From a checkpoint of a small transformer trained on Wikipedia.
Size: 8 layers, width 320, 2 heads of 64, MLP 960 squared ReLU, vocabulary 32768, 27.2M parameters.
Architecture: rotary positions, untied embeddings, normalized queries and keys.
Training: 517M tokens, 7885 steps.
Each number is 128 + 32 x the weight over its row's rms, rounded and kept within 0 to 255. Layers, rows and columns count from 0. Numbers have three digits each. The size before them is the row's rms in percent of the matrix's.

# up: layer 5 MLP up, 960x320, rms 0.201, rows 355-438, columns 288-319
# down: layer 5 MLP down (transposed), 960x320, rms 0.0714, rows 355-438, columns 288-319
up355 088:160140101152149073149126133151100142115205141102152166138175120096102110127131161208143153116147
down355 089:147117176098127103122093139157156132197172154114139155128128110141138137153083185127087083085081
up356 095:158150148123118121154098146105170168091137124109116118135133104138077103115182122124071184126100
down356 103:092125079150106191114111111108060142125131147166154119136147151084175117154084128169227134157167
up357 104:119064129147151156131091174062149100103119145124109110136134097050190105120149148174138177140156
down357 104:113104121121100184101120142160108119112075129102104104132090104106111106116097143144014160126171
up358 096:104180116131046099135072121084098097113091075135165137084165100158142153124201138102153138155140
down358 095:149195173130151170157116104155106129096153206196119158145118170175166114123145125097183063130132
up359 112:131142204163175134154173113069165109197127132153142123112147125150116211158140100146110123173103
down359 107:123130200120132147074124089182074141167104095156156082180157153087170154133105087155094098155099
up360 084:127142159184113155136057115195179118160106110138127143084078156148166119129078096126161129111127
down360 087:148129102077153119174136144097087152113102137085120123117118087106138116185122134162141112132099
up361 088:147125158111097145136108124103163162167113054063092108132150133075120180078176133168058153119111
down361 095:154109156165139108115128106103143069148169098126084095145166159165112147115173078075162104107118
up362 102:182092137152088128130124124103102136145123126145137180090163123130155103141148169124185078075121
down362 100:117033184100109140153146131163185195172118114190129141156077124077185121120101148105129142083143
up363 099:121086113121142170119048139159180110089147164130149111119123120154139176148125118132121155165140
down363 100:173094163188170103136179151126128137129117165090113094113146141095142133100108187158132084108146
up364 098:109129168108192171130131140159082101136097083103177095082112165165098162145126186115104117149071
down364 099:130155173137159170102113131059168162111178119136112152056142150090111062117097127164073135107169
up365 098:118126124097097109137159166115136118114114083145119114128127096189073119147143068143131147109132
down365 098:137131098194134132161159142073118122114092105107125166107099094145140126097136152087075123154122
up366 104:094094110108159113087197067111107179143079154117109077116194118139085167166120177093185096148166
down366 098:082137207133055133150172077175150096126103116112091152134048129200117121129127116126076148087091
up367 112:187136118128143149087075074171131116098146124130141123113071115130084126133134151128132157151105
down367 112:105129143124153111113159144119145157111111187135096089139098162085132116076105145056139175202167
up368 102:110112147168140141132144120141116153136120108120126083107116081118100103168152150181139100066086
down368 102:113121105108109054122161158115141084120150079091065140100131144160156186131160098066198142137135
up369 100:074184129121136137136176102067104090143127117136129103079125092132146094101160143147160164046098
down369 101:092138141109178131096160147126108141139098122101121145079144131138180122117089093170159134120140
up370 093:153104197169141112104156147136163095093127103151097125115061101168166106060161081118160125124147
down370 099:116139181148116082175076157133118110128119158184150168080150115103116078130122164121028164179107
up371 124:118127049101157113126099114151172048154149170113119092192090111081126079134073105096143084075111
down371 114:173094098179140118094165094142140107165108176146142138139090198134138103096076191176144091146129
up372 119:062088142141120064113104114110129093095117102092108149161144155182106137179165160129191188151134
down372 112:171056077141113107136119109097176044154097131125123138150150137162105152170128167132123128212117
up373 101:114152129108110094158100081143136128177128113107102118110126036112118098128100053108130216135125
down373 104:131115117090155134148146138141085132111085100134126115180094115144083079133087123068190174112147
up374 097:097174096092137139208163097131126173140165120166113113141134156092127138197110064150168154143084
down374 098:094104104146180150170110128141126111133111061097129183117160106119105132121168149159114124103168
up375 112:095161149119070118141147051122130133122114134092154126137124192107168045169167156110110080174080
down375 109:162127135121155072123125143165120119136124142141087122167137119060159119163106142103160077093158
up376 105:108114134111093180085143123121100125153116099121085133151103112098141110118130127134125116153124
down376 099:194084087103174145102176118114108106163152111093109108101145150115169108068168130078116155133086
up377 115:096105186146114147127067065120114131122123148154159091115122091130145172173144104132073143154126
down377 116:092197145104120122112094111100085123158136143141173141137135133178118122189121068163071111100159
up378 103:133113136130116142165137153089140105115111082052056092133099096093095090095143127125167117115166
down378 102:041176112152111172151140147150162142118108152085121164148123158139150163137087121159145083137135
up379 087:109198095143137135133165142167126110038094085183132166128142098126110122063140098128099122117109
down379 097:092119112121154135140118084121112091133107083152104145106153138139117123133127069103156115151181
up380 095:145167124147166178120190081088102104082097117172119079077075130085186132109117084108177101185141
down380 084:085094164094151240146103136186122150196116120135153132101176151108104137135167140101131134153162
up381 090:069116113134112145140163126056159166173164072089150111129112134076105118123142172112093115132106
down381 091:165136123123115153122181118114211112114151099136096164139104107114125057151137116120111112123103
up382 095:116135114120133104161117126140084124194138096141106097098139119208096111170146128201193165083179
down382 100:189176106121092147114142154125124149167044110117144147147179096079136128173155130099129130116177
up383 101:060122069132108195162151070083129143157141176144132131123148064143107140111104115184159180124056
down383 103:099130090098171128070107083137170175125115155117149148138084195152145098190085157086104130130161
up384 090:116126092117158110179133130136125125109132136088143102152102104139178070232085078159198145142127
down384 092:163107132085122126094174080166168130078140121204121125155129138129125107106166124130181118106121
up385 105:135104118104121140145144100173111093160139122140148115147116129141104133162131138136143090083112
down385 102:144093116149145087176115037124133151130160167092120141119110128181108142138100139119117078133085
up386 086:150049102163176183189091119063125060080095129119164097147083188093118140149130180105134180131095
down386 094:093092144152126198126106175094109112173122145077115131138057109104168114094163122134138127159116
up387 110:060128140163098142110177154101173150110096205114104134110198097118174109139208124122191136109108
down387 109:075122111092115154109130109092134184173091063099117124149149142156125085175108110113165132153065
up388 103:113164137138135159167145100118133138141152137167091132147104130147093137119119172081096119147127
down388 105:136132074132132158215112201100099098077119159131155133103123088130127103133175127158113162065121
up389 094:129100153125145119153131130124081148078164229120145111076148114121169115103061141136136110157102
down389 094:097178137115112178126104066116084075082112113150094125136078074183128076128129098125190126153172
up390 084:156163122158160099092196128190136126127103098152101138187067117127183128142139106146147135130170
down390 089:146105122149177174138092115131144107137136109093127155148111130094198130128151149146143142128115
up391 106:112171143131095150158108144136082099112156123057182137114171077075101125168130171119155111161147
down391 103:112119154118132111151124054160211134137122138115115156131133157144058110144134118094129156142092
up392 101:150091122078148151130116081111103102153109058107161104179136114118106158172168111109139153139161
down392 105:134080120078053125095109080149131175060109110163072142116106123083105160167120099149135118192175
up393 100:153137104193118119079151140118123065073103137111081116137141159131100080159118107187146049126160
down393 096:171194107153066114039080204167120157115125203103081118135144082157135137054115118118097116114083
up394 096:127098117139128101189094064107148089121125092117140159084121145074145127152134075057190121075040
down394 094:098068106070121158134140137144106130196184117148102115100145144188087126112099141096121134083132
up395 099:107079108124146079077113113104089115162118131101104183141158113148153152108136101131161131138109
down395 103:153082137118091102146049075040116113154074123153037116114152129127168140192123095087115119095209
up396 114:116179123138141168100161132063126127110106140127084130135105192166173146123115190116179171104117
down396 110:125081121140084062097118155122136158113152160169127134143182057130132122163116138120153117144105
up397 097:157137137166161157183078140164143107120010129146103163151163109105096114063133199103142117134142
down397 099:117134139109135114108084153163136130116118129097100076152185196101121177118164139110151125115143
up398 098:101082101101141155180126159182137105136122118088103113157124119058115079157089135113136145114125
down398 095:145135168153088132139109135063134115152110074128151191080165124119114100140138089138159190111155
up399 113:173130097131160180112117087126120110122175100123125146109134086148167172163128130094120100109155
down399 105:078156104140152043158121090179141171130125132149125119101119167160152120145160115061106080125198
up400 099:137140149157104104097092119078127136109108151136069093163091112105117092176082164156162107150152
down400 098:153162191108166099107136097112107136175138175119134152146131126204181132135146099179098141121138
up401 104:121166147069125116065113149132097168133161183088115125148134116094135156176100142065130125119152
down401 101:117151049182144160186146142115150104079106136067158105079126178116161098112180152193082115169139
up402 086:140151090112082132086158179108121100125121112071149130140086129043125144127125117115112116118115
down402 094:070169139157131097214091122112116102129135146148087159167093152126152130051048154082114049050156
up403 089:067076132086120177124166085188169140049125094152137125123115123146075147081097081164179133105074
down403 093:071121073097134131127182121120110150080111110126102148103116166144141153187174133125081090148161
up404 090:092066144136155063072085153108108170149130111081145091122136110148139153175121173120120148124133
down404 093:116138127131138062100136109090160163105120132114091085152114058097089158136103135091164151129123
up405 096:109120145094139138116115139123175086168150160099122130090115141129119139143101105057093131090160
down405 092:131172117113120164120126077136114117162161157144151123091092076114151093071120166179052193113153
up406 100:116103117191144107122103147106045121085129090138142088124135107102179112152139162128076123139132
down406 103:193120139104135110108131100114131137142076066107075116189112153182137130058153090145125144067129
up407 104:161121132135152129146140165128132145153067140141154160145073155188133142145130116132129133061150
down407 100:134158187122107081142156094176095152150148104091088157147099148152164119136135083059059150150114
up408 102:137129123104177148152178142140111113078148084163146112103102124116133199056141164116159088140127
down408 100:146151084156166103098123092093102238123104144072117158153156125107082066098166111130080085140120
up409 114:094143145107183117113107085134144129127125059137147068111124182134143158198118127196103182153150
down409 109:134143152143146173091133064111139143194179203082140123140167146081173102100092120122105224147130
up410 100:160102118091133096135133141119138103101064107077127170106098125119131143116153062153164166097084
down410 105:161082185120131115153088125086158106179106139083185197137138147092104194188119103122110133167124
up411 101:119051093153170113061160107117112113140099136149132158164115130102157101122138141030158056107121
down411 099:101046125171139106133154161104150144104121128139166117141128135119105070184202123166144140111161
up412 107:091174135127143107105118150095126059103137108078133131132132148190122154106161105091112160185138
down412 101:117141136095172138114148149148137182175107121125162121119064121193126168095135135141189094124141
up413 101:138186189121135117147162111093092109167185176140094127133082121128131156121202179153137149090089
down413 100:128083062145143183136163164147104038118086132118081159163174151085136133144205135121089171171146
up414 091:131158088082189104100142070095053097203097107112143082186121132155085125187156144146139097105090
down414 100:122087191213141179178106115100151143106126118117087123141084148116150107165116083086110172151143
up415 105:105155133098144137139112171163108191042141098154121128103144115128116126161183124115129135085170
down415 105:178122131116106097131163089125133174177139121170213126192154143081108067142147147119070094128117
up416 103:152171128137074155127114092143131121155111177119090187163137122088170103081148114086194137112092
down416 107:127172112101067166154159092134162095122125132122092055126116169124154113178089176107106123100089
up417 102:071171152105125147104172093155142083102157077148100178152170091104119173124193094125163162137104
down417 107:098125101164110119120129083106107116114155141110131136118145090104103134120096158130054148187077
up418 093:133077187173099155146075136111141088075160078141140090127076134111135095095093135119148069175113
down418 103:100100124171155121087136072141195149175183147173085147129085109121141114111089089128158079148120
up419 110:117062130103122124159131116151117111071088121110159195120125162138200104186075174164148088129144
down419 100:114192112129132137066149118142120077128143143149132114083120108117111101111132068123107145114113
up420 109:067119145122177112085163107143111152166203123146124158102103089172136142157088129105155083105148
down420 103:092159130148131099119169064163083135126140114161177124159127105173144166121127094091050128110102
up421 117:074115154133132159163138126089077144128117139098132124163108092154156164080132161123183139123149
down421 109:130120117167146175149159158099106107123138155132158105106103093118133131142137152080183135130112
up422 108:170108104113161173154157131143162165166097083123136135128136119142099139140141166111126113110139
down422 108:094104110095125151153089141166089109124137099156135136136119152123110131109191085081109135134137
up423 105:092166054191079123162109184144108116155098077081144149131111104121149124093100098090100159125156
down423 104:084140113106085146150087157167113158130076147119131155132083158123143102145141110095119163079130
up424 104:122087083147116100155069132099146159161102093142117119176181118114123158185185112059120087171222
down424 101:073140132115151127126098132148110116178181096147088124157137169172122142149173129115126194054121
up425 089:085120145175084187119109124120222149146126098088160073200146140102104133116101110139126142104085
down425 097:082096054163144188170142136142166080141076137106099100172189137134183108160140191138156111120125
up426 102:125079155171128110116105170108122124123120102179131123169172073130136126071168135114141096109129
down426 102:134129161111081144082174120100131123126128064122179151139135094086160179073150137097081110158151
up427 106:130137100112105149157167087136104135107174086122109155115149152134119150075127126187160106102187
down427 101:083134130126080119108155166130174124173095141130147186165127143167183134149163121132157134138079
up428 113:124077096165099114169133079133094121136139152037139112178133117131153091170100107148162094101143
down428 110:125112171131156130127166160154126175141167114122119135119149137176077076173105168117171132125093
up429 105:049182108101151109165122150080111105100127134153142146100145181207176152109091164196184119045136
down429 103:120188115149135085139101092091134173163166179143103145118099130108117178119154115100065074153161
up430 102:052075080134136116136126101129104181152119107093060116136138176124096104128086161106131154116094
down430 101:147125076130085111166153140157117084107116175120103122133104151187124140088128122142099156198179
up431 098:126133178168098122165183091117162141122074165097147076148099139109184133108145119101170135150099
down431 103:116156116103138194059148105131136133187107145176145146137168048073127120121094132093190165134162
up432 113:123129160173074094095120124119131161153159115114104089157179106136137100125127087133168196084154
down432 108:152092129132125137090061142184152095068169138112107142155114152129159127103139158164157112138053
up433 098:087158046165087139161124187118049136179099168081144196126162100118156146078174116101155124126106
down433 106:132136116146117111110119125165132052160106112181064125165132145097182196133111068124117105054143
up434 099:121147158158121124192145167149066080109136161132116142114108159166154088112139160147129069046161
down434 098:153126124116135136122072112135116164162147084101138127112123164126147190121101136101047160144205
up435 093:051104101182168131123072099145173076184078132137129134152124103125137149092109142125117077150163
down435 098:087135102091150112122115135161121091154150128105125123125117118133139132159136103084088151111112
up436 093:170126084095109094110151129102116114137113095160109147098153159014123073131135147166150143158084
down436 091:190129106099146083169142068118154105144145153123152123085141095146122112126090074187053140065128
up437 102:139172171123158098086137147114035202072134111103137124147093084067140140120150161130136090156133
down437 102:061096129165132141058098075108185106109151080068127139166136112161104101123095206140139156092142
up438 087:055174107143106140153114130142125151110131153091145072159147095112158132136068130118147085156137
down438 084:129110079115120175218131136188096150120113144126154102051178206129127149125160117121102134094137